From a checkpoint of a small transformer trained on Wikipedia.
Size: 15 layers, 2 heads of 32 (1 for keys and values), vocabulary 2048.
Architecture: rotary positions, biases on query, key and value.
Training: a variant of Muon for these matrices, 148M tokens, 9028 steps.
Each number is 50 + 12 x the weight over the matrix's rms, rounded and kept within 0 to 99. Layers, rows and columns count from 0.

# layer 9 MLP up, 192x64, rms 0.104, rows 149-191, columns 0-63
42 44 59 47 54 48 27 54 59 40 55 49 50 43 45 57 50 53 58 48 57 26 49 42 54 64 35 52 66 52 67 54 41 51 46 68 54 46 27 48 66 68 59 40 63 55 41 60 75 53 45 50 43 61 45 45 47 38 52 47 45 65 43 53
56 49 37 53 64 61 57 42 44 47 38 70 43 39 36 41 21 59 58 47 53 42 49 75 39 50 74 44 48 35 38 47 54 42 52 34 32 39 47 59 45 42 29 60 58 48 39 42 54 47 78 49 49 62 51 38 53 19 55 58 30 60 48 35
51 41 34 55 61 44 47 48 57 49 39 73 64 42 16 52 35 46 63 36 60 63 58 55 53 37 52 52 48 25 61 50 46 54 59 52 57 56 32 33 28 51 33 59 61 57 66 30 79 31 27 56 68 64 52 52 57 52 38 61 46 52 60 57
47 57 60 58 27 35 79 32 53 74 47 55 32 48 38 42 65 68 57 43 44 31 59 28 59 46 53 51 63 44 49 67 33 66 39 51 45 55 35 54 55 48 54 50 31 41 58 40 51 65 34 64 43 65 47 50 65 38 67 46 46 69 77 47
60 26 46 56 51 45 71 51 35 36 19 67 52 58 39 29 32 49 53 49 58 41 40 36 30 51 67 65 55 49 52 55 45 54 45 69 73 37 36 54 67 44 33 46 45 55 39 36 59 29 44 58 34 42 36 43 46 67 52 56 39 47 31 56
46 50 49 55 60 43 62 62 69 48 48 35 42 40 59 35 29 43 25 18 51 61 39 55 41 39 53 27 51 34 72 50 64 61 55 27 55 41 54 52 54 46 58 41 44 45 36 60 56 44 48 62 50 47 68 30 51 41 53 50 59 41 72 56
79 56 45 56 75 40 71 39 49 57 56 60 65 25 49 37 52 34 47 38 49 60 33 72 56 55 45 55 44 51 44 30 59 32 39 54 45 57 44 26 54 65 55 49 47 56 64 50 48 32 41 33 32 61 51 44 50 48 22 80 60 55 51 57
50 36 46 49 50 55 56 49 51 33 33 70 47 57 16 37 64 53 34 48 24 44 58 36 50 55 40 64 38 45 58 57 61 51 37 24 54 56 32 46 78 24 53 34 51 38 46 46 46 46 56 51 49 59 69 49 64 40 37 65 57 40 61 62
49 53 71 54 33 56 40 60 48 60 31 45 51 42 49 39 41 60 56 57 46 49 49 64 23 72 38 60 49 61 67 44 48 41 44 44 71 52 55 37 59 38 59 54 56 62 44 54 50 69 27 63 46 59 75 57 36 42 71 49 34 55 68 46
42 50 52 39 64 42 59 28 47 58 58 44 60 41 33 41 71 51 43 51 41 52 34 52 44 56 33 69 56 50 70 44 49 73 68 57 40 70 58 37 40 45 60 49 48 31 66 55 40 39 39 36 63 49 65 54 53 43 62 76 51 51 49 66
45 53 46 45 62 10 41 48 68 45 53 25 57 62 32 45 49 30 62 27 45 43 45 50 62 47 44 64 76 43 61 40 28 78 57 41 56 49 60 43 55 68 44 56 40 48 55 65 67 44 45 35 58 33 59 31 33 34 38 69 71 43 34 75
58 52 44 27 59 40 56 43 39 33 43 49 67 51 47 62 46 65 39 65 51 70 49 50 44 54 63 42 50 43 74 57 76 47 25 61 44 42 58 62 70 58 49 49 78 59 63 44 47 39 35 39 35 51 41 56 22 45 62 40 59 73 54 65
48 48 62 32 56 36 47 58 31 57 39 55 49 49 43 42 39 30 45 32 54 52 34 24 38 52 37 52 39 40 43 60 43 70 54 57 41 48 48 52 33 49 50 73 40 29 50 44 56 65 32 52 32 51 34 58 47 62 43 51 43 17 50 57
41 56 39 53 62 50 64 44 66 59 67 50 59 63 33 45 54 13 63 49 78 45 56 43 50 75 38 43 57 51 48 61 42 47 68 42 57 43 43 52 57 46 50 46 62 45 38 46 60 47 38 55 48 36 67 51 37 45 34 60 62 29 55 48
51 56 60 47 48 68 38 69 37 56 44 45 46 64 52 36 56 31 52 35 20 37 57 63 46 51 35 33 47 50 36 48 52 54 59 38 41 40 39 30 71 31 37 52 64 53 47 76 35 44 56 62 66 49 42 52 42 33 28 56 55 53 40 45
61 54 33 60 51 70 60 47 53 47 35 75 38 63 49 57 39 70 51 51 62 55 69 57 47 79 53 30 46 75 65 60 54 45 54 58 73 64 37 59 34 63 59 39 33 71 69 70 62 45 43 40 60 51 36 32 57 33 66 53 67 78 50 52
41 55 51 40 40 49 19 34 42 38 57 38 38 76 63 55 51 49 61 43 73 48 47 58 42 51 66 54 48 47 60 57 59 45 72 37 46 59 44 57 43 44 38 66 46 42 61 56 39 40 64 72 52 59 44 34 48 31 42 50 44 52 37 62
45 47 58 31 58 46 46 42 61 38 52 47 65 45 62 52 27 44 56 54 47 59 54 63 34 45 49 43 41 53 67 50 73 66 49 54 57 33 65 52 45 35 46 52 50 35 61 45 53 40 59 55 47 38 49 27 61 62 62 67 73 68 46 59
59 53 62 58 51 63 72 46 62 61 35 54 35 57 70 51 56 50 44 43 50 67 46 51 46 49 69 53 44 59 54 51 54 58 51 52 71 23 43 45 53 58 62 56 39 40 27 49 48 68 49 59 64 39 64 44 73 57 42 33 45 40 71 34
48 58 85 50 52 65 64 62 43 25 39 37 64 50 44 63 58 36 46 61 57 52 42 40 64 60 35 41 48 45 26 50 61 54 42 35 62 49 67 34 57 51 55 23 71 43 44 34 65 63 29 43 63 52 56 69 37 62 42 56 61 67 64 32
48 58 41 38 47 55 49 61 54 48 31 47 49 49 54 38 45 65 38 63 74 57 48 70 50 46 54 19 53 38 47 49 57 23 56 54 45 45 75 51 55 43 53 39 23 58 55 26 67 59 68 58 45 64 49 52 44 47 70 45 57 35 48 43
65 51 52 83 53 49 27 64 39 42 53 69 39 40 60 61 29 52 33 54 56 32 45 48 40 67 38 61 61 56 44 51 56 46 62 56 54 28 42 51 54 48 60 58 44 52 56 41 34 38 41 37 90 58 72 37 71 31 52 61 58 45 43 40
29 54 41 34 69 66 59 72 54 44 64 64 35 41 60 50 48 56 40 39 47 46 46 37 64 63 47 43 55 36 52 70 44 52 58 58 16 63 65 48 42 28 35 55 63 64 74 56 52 72 53 44 41 50 39 30 54 55 51 47 61 24 61 56
47 37 62 62 58 48 54 63 55 36 57 38 47 55 43 40 33 62 59 61 53 24 36 36 50 40 37 56 62 43 57 50 77 41 45 36 52 56 61 50 64 44 52 52 53 53 46 32 34 57 47 56 48 37 63 45 68 50 47 60 40 58 18 36
31 68 27 49 48 32 64 52 54 57 29 61 31 51 39 57 54 54 49 64 42 76 47 43 43 50 38 51 42 50 36 55 48 47 61 75 55 72 36 52 54 37 49 39 49 74 30 68 52 47 68 36 46 63 29 34 41 40 51 48 49 44 44 52
60 46 41 68 50 32 51 77 36 86 60 63 66 54 46 27 31 57 22 57 72 24 41 47 37 65 57 49 65 47 45 79 45 40 35 38 60 40 43 59 62 38 52 48 44 37 45 56 51 56 65 40 42 41 58 63 41 61 35 33 34 37 42 45
48 51 38 55 47 57 65 31 53 68 52 34 48 60 42 47 39 50 41 44 36 87 60 47 66 38 42 45 57 57 33 60 54 65 54 53 45 51 52 43 34 71 42 78 43 54 44 43 73 65 60 67 41 37 36 40 71 58 56 37 66 68 59 61
45 29 40 42 36 35 50 46 50 63 31 40 41 47 38 45 31 77 59 19 34 47 13 60 37 47 53 42 35 52 52 51 32 46 50 48 48 68 22 63 64 53 39 51 70 59 41 50 14 54 36 44 44 72 47 37 57 60 52 52 43 23 58 56
61 42 63 47 58 35 49 33 45 61 54 28 54 50 62 68 46 53 56 61 58 61 57 71 64 60 33 48 49 53 67 47 33 39 20 50 69 45 35 60 63 37 44 68 58 55 21 68 59 57 48 53 37 59 38 39 50 66 39 38 43 57 57 29
56 27 84 58 47 61 40 73 75 54 71 57 54 45 41 30 57 46 55 75 50 33 46 63 42 80 64 53 54 49 43 45 51 43 53 42 71 54 48 44 46 70 63 34 52 51 39 75 51 65 68 56 68 79 73 44 34 49 38 48 64 49 50 46
53 75 30 55 42 36 36 77 73 62 40 60 41 48 55 36 53 47 43 22 38 55 55 42 54 60 28 49 52 50 42 49 54 68 57 40 55 69 49 52 59 42 52 55 59 67 55 18 37 22 49 51 49 58 50 50 52 62 38 47 59 64 74 52
63 66 35 44 48 75 54 45 51 41 52 24 73 50 40 61 59 54 44 44 44 37 70 44 56 51 51 57 49 51 53 58 47 56 51 56 50 64 56 62 61 41 63 35 65 24 49 43 75 40 53 56 64 50 56 74 36 37 38 67 27 38 59 52
47 50 42 61 59 46 40 49 51 32 41 79 38 23 48 43 78 64 48 54 40 46 37 69 42 49 41 59 56 66 53 57 52 53 44 73 43 57 41 39 54 40 69 60 48 70 69 66 49 21 42 44 48 65 47 55 60 39 44 49 56 64 49 49
40 57 48 53 64 41 47 26 60 54 43 52 35 54 37 54 51 60 65 75 30 52 73 68 41 55 67 60 41 54 65 38 62 53 71 41 49 48 45 57 50 66 49 66 37 59 54 62 59 38 59 45 76 70 27 54 74 37 55 45 38 39 53 54
67 65 64 45 40 56 28 43 64 58 44 53 38 41 65 47 61 51 38 74 60 49 37 30 40 50 54 63 58 58 63 52 63 41 52 52 59 46 47 39 62 59 52 51 50 59 25 59 48 65 31 54 37 65 70 53 59 62 61 38 66 75 45 49
48 60 55 59 54 52 54 49 39 71 61 36 32 42 56 47 49 68 50 38 37 51 63 70 61 58 19 58 59 63 64 55 72 61 53 71 46 60 48 43 59 50 62 79 45 60 53 59 39 56 53 50 48 42 65 56 49 43 72 52 41 52 40 67
55 49 45 66 41 45 54 36 58 52 40 36 55 70 58 57 45 43 41 57 50 28 45 50 71 55 61 41 77 34 53 44 39 56 58 45 41 58 50 46 67 63 59 69 57 60 45 62 50 53 43 47 24 52 68 59 46 49 57 40 47 39 60 47
59 63 56 63 36 62 44 71 63 54 57 52 58 62 49 55 30 34 54 51 57 57 44 28 32 66 48 29 55 60 41 54 62 59 52 58 52 59 51 56 50 76 33 54 46 50 37 64 54 76 27 60 61 57 35 18 53 60 47 65 65 77 31 57
47 77 55 43 75 42 32 59 51 57 35 29 61 51 52 60 48 50 69 41 50 40 43 62 43 59 62 47 44 36 42 51 59 50 55 49 52 54 41 51 48 35 51 26 68 58 29 63 51 48 60 60 33 62 36 29 61 52 54 51 54 37 39 25
69 52 70 74 23 45 45 56 50 62 37 49 58 54 58 49 60 63 27 47 47 31 72 30 38 64 58 53 49 49 46 66 51 54 59 50 64 73 42 52 50 35 56 40 63 34 52 51 61 55 40 53 29 44 77 44 52 40 59 56 53 46 57 57
30 48 52 72 70 33 78 54 59 45 46 55 53 46 46 43 56 48 46 54 42 47 42 47 55 36 50 35 28 24 38 47 54 67 70 32 62 33 58 70 39 33 53 29 38 70 40 34 51 56 65 54 47 42 61 26 60 47 27 42 73 49 58 53
63 30 43 43 61 35 31 48 59 53 69 55 52 52 36 46 58 39 39 67 46 34 58 58 59 41 88 30 70 17 58 39 35 49 56 43 21 54 51 28 43 54 48 64 64 50 47 59 45 63 38 57 47 64 28 40 38 29 48 23 44 44 59 32
45 32 42 50 54 66 39 51 58 48 50 52 45 59 65 45 48 49 60 71 45 21 53 66 51 51 45 68 34 63 50 44 66 40 56 67 38 65 56 51 76 61 56 50 61 54 31 45 30 70 59 35 49 37 54 61 23 73 31 60 46 66 62 40